python train.py --num_hidden_layers=8 --norm_place="pre" --bias="all" --init_std_qkv=0.0448 --init_std_up=0.0642 --optimizer="adam_hyperball" --decay_shape="linear" --dataset="wikipedia_en"
Each number is 500 + 40 x the weight over its row's rms, rounded and kept within 0 to 999. Layers, rows and columns count from 0. Numbers have three digits each. The size before them is the row's rms in percent of the matrix's.

# layer 3 MLP down (transposed), 448x160, rms 0.0643, rows 153-179, columns 80-159
096:495478516544493465508478449566496502526487508482552535471538542504477540456490508458520426562455520517505563512467507512585552530486525530445512520456580540566470430477575479519484466541470499458560490490468507483446483564453470482517484580
097:552402490477522435466545449529530458492540515493461504533576533498494557453477482448523510506491518414461481501479502463467443508509472500456502496456495495548503475495536533488542470480463504562540520467524574472539568499474473455495498507
098:553518503522461492492391545532499464537482524463501552499563425535514464493479401448476516491423453463466508500488490497498485486459510492446533573500517456528512451502391578508488554498518482509499508504561506484561502481507423529439540457
100:503522527480471486501584470502473535470534431483504487533533522425461465480483428502525487508469500561463508508546472443555519522433497504515516541511541541479447535555600515451438496486513486507558510551490515436433444505493508444564561535
097:512599479579460486493508442395546515492495498553423496559516540465490490511515494512566471486511538446508503468532523492522516509463465501546496499492551459477527504488538455450476512466518502474404500508529571488481485545530526428485483440
098:491514420528530477486444496491487462548539546476486525540457536462563526487584495474517557504534630505482463497480467496469465526553479545487519504440533502464418523471450390474420424524464482520475495493494468497474469419532545503479501514
097:507425535528538459484490562478437564497529507431524514526447500477441420523501451500500490440562511568460432493508461444527507515518607545516507505455508498497493555509485464456566449491475497494570593515512439560504556456540519459538458477
107:489517521533532441400486517460475481535513535433552564503538536495561453496521490533503528513462461487538455500470421494534510518470552447463430498482509518517504485471467499514466488536524474581484496542506530511491529464425470480467528470
095:544462518520426538533510486526516448489436481530451535524447494445521507459496476487500585483424495460560491581491560515525531559470445421578502504508522529580477505514521465515456509448503540437521450483473520589485436466506496467486594507
101:485501509515501507477493498462453494504496422587470513497518519473539471551403504458514503530500458484502475453521506470454525554561539557485614411575515474574496503493455495452471474520447497528506438553409471577506511464529522470482573488
106:479520499516526474545474508508446487480493411512526469553479534553512509497461506520493524456434510490496506539487486517557568497503474501508473573543587460479570485546467476486459509474568513456528485527537444503483550490512485508505474514
100:427467484528539471553518558493485601491490497529486557469499465546542525454555503555437466491594554498552447499503500501548508450504520529420591525545540529491460456534442547513459491487514556489505523566559450536532545453513442482525476487
103:470522515509513497502397453526494501538498495517481475510519556563467572453517558507518509486527495468521545455523548572567544445499484535515593474553450491492522479551519532494517602550479451428498464564579538431432514498475444469590499532
103:484544496487508460517486461496564462468485504511539531563476556502501543441534599473463533487527565489444483489489483526587447517506494583468538455475477475479479447510514508456421539566536549465520467525445513505514456482463521528437577464
101:528536460498511490503445459529487517602519542498463475449503483465453541522528458476505507513516516509528518543585507543626473540480460493465556566398519502458499463489523509490470520530466526491479527451535553529518526430489516415456508475
097:466486487429498440456415536588511527498507537495426507516507520533541473466554544533509487498540498455507436540515588502524508481560484516433508546605393529495424514478546541488478472441449513544415475483504530543520511543478507426482406478
106:463467481505430434482526460570485500475459552555516498488495450498545516526501501524485479523628506588463483510502532509353532504509523555547521528462479560463485473481469454544556519487542532463463482505483471371434470477541441438528516504
109:505540544509510556555551527493485498543513486497449516443447519440565524459537522470535439464598520486416497467522471431403497538498456444575457455523476532485485438528519550533555473445449464502517574512505465475492457544488555449503521560
096:487492464494390483493547509477530472537553505517416537464517566535476502523481438475525449517459536443504445485545515517495502494475521547483469512488422474514456602467557437502481467473458477551503538492554488539538533492470559530506505489
099:489514468469382516507544564476535537466468529473494487537552558507431519470457524497466490529570475526548515506497467496637458556499468383484412517493439512517537503489528535538535503482489533536521478505458538492456462475509521471527500453
100:560537565459491479479520481528454526515511470446464556433518534486492476472538568506477558536519451460485455459506534528428451462518490456525533558470450533512504419448488504414508514465540499469496495574518598513510460502483538535510476525
093:535454513472606532489524468465524534445467420578492497545554462546475507510441451512525562484486494400501530503471495493485489498523476456512456461543476475494559502560439536537531505555483550503542524526466502597528571474507485531483566586
107:465569504498634504497500474404521507496490511547510550517556458420493546459482477479478542571498486537522449512501481500508452429527498472546474527428406568528517519446464438484530491517524540496508510471428511534542494508495559499496450501
095:458404508591517470529457512464493511445482493480504521542409492513546455483477564491505451514457532536438458464515454455482519515504547517409493528451476500556462575517528510551517472489555478517535515560474502410461505561516451460505443481
092:545437571462516535449488458521517466512470456545551526473549492503523500465493499522584526536478465430407446579496497480563433468505458484491502491524440458475520436465497436529549524466445513563487497521512519543539510477528424566418556460
102:509517453451456546487467499515534492475477471519520473486596540418521570479483482529531504589474554464419489484488434516537453458468429542501454457514535507495550560519561489538432439473580517568493507465394490556540463455494530451502519458
106:499512516464459538597501477425539496580502489526496556494566522493469451501519497452528563511491561509455496498483494570483557515517550568591494409539529539464467461426458475538478562457506512499493541524506534482434512472507518521527592542
# layer 3 MLP gate, 448x160, rms 0.0641, rows 154-180, columns 80-159
093:454524532515481461484505478478483499431482504427522484515574469533644454499497535589525458500470501498489528527522528521501509463416518530462573576474514519503503500484450559547543512482583488427606547506433514523567553501528474501523542576
098:417542545518572501495596556565446448405554466495440496435460464444444465459517529529488496514520452452520472518490493442574547532482515503473518531495443560535450436532460517526461541527530509461474528511566441539541520456575548538552521509
110:496506397537487475573477361461544405432542490537489541496532529475485557517481524474521546546496488416462502491518457467391510487431492491527530442447444477522454537519485503482512478557461487451528498555481482470498535471446478571488478496
099:471521488549460512488519546443551461508523440535520497407506452450510411480515522531546509494556518490435526474525455478536489520444496515521550505507548519551503511558476543571561511519505543497499540444425480445524449460442545491483479504
105:525532493487542496521481476476430484517579503487504463428532489471532577484557458442502520566565516454523497475483498509397531480507525540534483470557530560514439516477459523497529439551507384471525514516522455532573528531468553463487488544
106:516523483467457462492570458528545395481432494489532508493553460433478470526566466516540580498538551495520488449456552515483542479587466459542553521535546467477485459504441523461581449520421547480458517485560452506494533578534472460499453556
095:478546536436451499490445461508484532447494556576527458507553449496478558482457499493550440546520545517475551641513472547440392472469548503552518514564460460504544498538517493497497520516480577432531514455430486459569501461533510503540503533
104:531463419524505496550534546434457429466433469488483477477453507468447486490539486536535457490451535450524512519514495558430573423502522505522474451454462500531514495449595507566469538615498465550514528442440444443421486463476531531506547543
099:516510552452461532556486541464522510467482507488470514513527477520514487449538468495560584508472521472518530542399468491495490521463483541416465513510490501488470567495466517440527449531502419499563490468536483486453497542531567527522441466
103:511412555476544520546552486583523566482493452482478536482480490554492542453511535535443528485415505531462465501523494538477527482470555474511569511487517493446490516512494542517536554470487582490483559549492584449458505447542471505543470504
109:495534477494496554532517438444490585487482486506471529448530501522522541466563456497467487506494570485499532515517555538480544503502417509524570512423514548507500480489516531584584493473526487500487524482481515573508520535488492490538520525
097:507532530424587456499553557486477436452455503515568443543538527478503505502485530485469505539484470497452539516491470518491455499457490479473559537558526547502546536511444587463564473524450442561478547488428473522467585501563430550440555468
095:466448545444464565522535497487463540466510526513477551499543454502516499513537456553540448432433454461443503462493518488468492479496472495496498547496541544566535527541454518543531545456499511437545525530507472441413502583531545470569445523
102:554472495534524499464576470490526501550518427531491473527470506479496454532534536499470514497508573560496565508488430507445514458481482505472559398578495524508465517484480541530510562559543535471434497438456548473573446541520505472458555507
099:491527363426516489481538502450514490497491469483434549504489518497452496488540461534553427475531547442508591480483481502489451477542482463537530456549465461492459458546518476490497477490523438520475470452499464517501552486447507480514540524
101:409532516473487491486449505535468520526501586565529523518511482485553460483478522439544451466511457486545506523527517519438458526467528540547537517491461557480488497473495566464524527474512546498482489533521538488563542483552468461483557503
104:503545473456507482507498452486491479487443473501443540506482511514554523533511475447488581471514627490477513541433472545393538487451513444506487502516515503491469535540479505529493550500483534529521550541462561521529473593439504414555499498
106:425503483416522469482557445491466525504467500569464495465548453521538503535467552537487531499518456527535538539521529549487486518450562601413505533466548474513481555452501525518402501448448483528501465504520525494502589474500505531522565514
098:406557594474527516500528517448534500516512467521518525457469465453448570511539535463451491475494519459482568472474497544436454528542453543509492475444432506514444534528522538514510489510505522583507488453382504439501514510455512476525492520
099:480492464518513567514507459507510463530459513528522543518514473427431510429526489529445547536522531468505501517549592512515462602459488557537543574439566452500544531485499583525523489471534456490510492500572537467451531471518558497609561548
095:484458496505540583517466510406403483483503508458522493546542536475452520533482468541555490530539428473461527565449461502453480489434478470540492548486462502549541560520467523551501427505462537464507529554443543567485488476388521546522529521
107:572494532505550488536510506488479528417502461580477487514510467566480453497497480523562439545525561593493546509547486509459495546509490537494559489540492512492452490516515554453513504528530522542496449456458405501464477530553599508514546530
097:521564523473480540455482531492521527507511580574509509505438512464539562495512463483480468418498451518501487529482526534498471475452453534478517511477537485497465509565452478511409460509489491489554449450467553582540500461539471393514464509
100:498497478473496474452552521483545461533527460507476500513538470414489405485488567472506489447484518526484469525477571544512516490524569486420411445453454531537523454457470508526471474430479440575557449447486509447514444433526499491462470476
107:560411497527517574413522498598526508455545499526428496465521438467529512427463492478497551504426527538496491554478489493536463519469502491451483494543501541515545540498452575558454479472446484485523557481468554412457463446502522433524445509
095:519536544463443507464468511528496532543471507567445537439553460437560480533582532483462506503521473509470517518519480536492413514485537454497509533503536472522550501461541451493499503542511431424558487529534552491435457526551492475435532486
100:501518454539494419462525530559536468450449516540510530516452481508536517518580458530504536527388464567480521522543502536481516463518517414489498441450470508551552527488501454512561543570511525455547565452574497520377560546504565567493521494
# layer 3 MLP up, 448x160, rms 0.0641, rows 154-180, columns 80-159
092:529505474524539497486473561469527440477487487509521534469425456548570462509516523423488474505560586482499514528518502510440460429503541543510497444525525494554540500536459556505478450538472480468484521468507492457580571551453425481389473549
097:470482427521448486465496475467443485508439480501464494463490561571469473503524548453491436487510497544432516494568489469465481474497476500497535473518512565485500468547507476537540468564476522486504438486585496546496492510501512490494501527
099:494462572502555512525482545464499461446428544502508540440420447519452552463487548525434501525471495552526475495446544526443529539571467569537485550478453471525563599480517493559489499475483519462559426445494456562457548515455508541464498537
095:445509542494515500474516470489539520505564551468445570490514499516512522517516517475475509489410464505544455456501538485461597528456456543533449496410488456424566464396505520529501511562503503525468507515527480445564479429508541487553491554
106:447457482513491505516527507432485563444526527504556559523512447519517455512500481493496521523496485499449519559501450523458459514451549497557511618487468519581444550458474512571502496485481487468480426537507497476509425505511502565536476536
096:540526419426390541502476425521482473573505511576571491524442570536481520492494428479524452471505487552447523511485423485509524525487519475521604469502511519506489446562498439498482427461510499411503533514480508484547529496507455550536553472
097:541518476492444475468512567523497480430543439523459462429533510497468458492492436545530512490493508492509498506447460564435611487550416454463533585544429506578491505448513510479520504505542533486468542435469463507490423564532471602469535474
099:540546589501517523467492473423525496478418450508519554543578473477550552517525516575418479519512509511495465502507536515471508535442499490497494511466522520443477465439507469489544489559483543510474512527519492519492534590502475467509506507
097:487579438554519496539560443513516502500518382460568532511470542460533478532520567433457512492503502499526427529488564500459556493546535463534529447548507406537593445430510469434480517497433487485543522484459528478480454466508517468447534527
098:468496545430470400440455500442558530567476566443541552525564493527557517499450521517509510552515493525469496484479464510575513578478492533505493479433574521562479467509460492541519568502556532547486539490460508442532445496468497467473523478
095:503523455559484429551490432475501447507502503484504565502516559464537494460475515522522469595493569558465468477506481482493585531534503446590522494483524493430590514524489450524565515492489482524479538581490443517504494469568432514582525527
103:532525482533440462506491476433528489470486540535536556473471460470494535483477476454489520473525575528554518409499507491499515530492545469521567466460481565532472434489489528566563472518498477571491490502442532500517536504497517517490487571
104:575507550539469458474519529453528504471474491458522535457496495381500484522491524507473526437554502466625567537497482429430538583469508445515506550522498540517485494469536485537523482506480506462466511516494459486462563511586506499583440535
100:517461539507511463534476509524553468522443510519441513501510460419498498510577413460514458520473387546571557490531457519458517566466468520501472499382441499466488495519519486460477523485442441515510503490480533458523498495443511454528526506
094:485479494544524447532502429374518443535516483484519503527490501513514510511521627473547546545419530478483502465472496502512531531481506504505513412522501508470465459453528508480556497550496395583474471521480542440510437523477516552533484476
100:458553489433474477465500485473589506542478491519556450531465521521621506441461554516540509480484517538570548439492538486530506543527464564554469470505544545462577488552477459442572436527392476517514492553552521553483558457529493479494456498
101:518471506567471496437463522563585516530516532429466477531504504463557463455521454545448511449562532508501487431431533477651569397516498463452533467516536517498524492547486499486496496496559557515476490595470523471541546506514539519543500498
098:526503529423461566511512436485497519441512602508592528473449476518537511510529469563434530423474534537480516453476489541473484498489518524562468551507463553546507496543475475565493492480531464511519464565553403484531469521543459513509448482
099:556516460488527513510469455431463530500569454526525463508495527512476511563483510409531549488523524500472495521564549521445457449455483414410508535515468500524469524523549557539477533449544509514497514471573406540524476561547511503418479484
100:495553450577444512492509412556427507526534493498481457568454501544515524536498531554468480520497512533535557452530508538468481480482517470501554483485509456527504508513476478516605500481454531506525520506560496495506487506500495460512481481
095:503470560550504524530416449511481507495499402500548432533482467404528506482492457499398586510509478557498523543588539518524500451464462506463494466511530499482480529457537499524577528496450485546546501494520516513484466509490475574502485493
102:480504510476533560440437575455529522523558488542480530577517529533495489531485457459476486458578499490549548514478508482452521504463546464504516510546485467481470479601536556501487517540462516490515506499524554483542541392479489449426526479
100:479502513465471550458436536486507490421569528553551551478499518526536466540513485497485568566420429499559489549532467451432480544484514516551479457499480525490536508442569482575453535502580597471542514501459479536503535536513499448511545534
094:543436507530488483481527492419503511495495476527465369468476455420453479556528533537406481525567463507446543555505492455480489513534462533510501536478414554508440530543531510486517576454456482475574477481549487527531491499516441544496527469
105:513480466521532484466471483509587479531509502558505478493533524488504474540492464482465475541433498534512525520522460483489425416476503529529527485452549471513545574498474541530473380486517484474537546501535543476466545544494538498583501514
105:447516429496581475430442496496546512530511539472478439512465523546522503500486509488519430497546549520443451474507491504486421515507601481473543438496454480532508509473534525449482456408495498583468433489501522493582581526416539542559481562
100:467566485551519443595515527538532476451516452471585500452415491494526487463512489470519483422491515479525471412558545480525439482491513494479476541489502491497511458397532444506549578452522496427479513561581461514525547481440515537494489516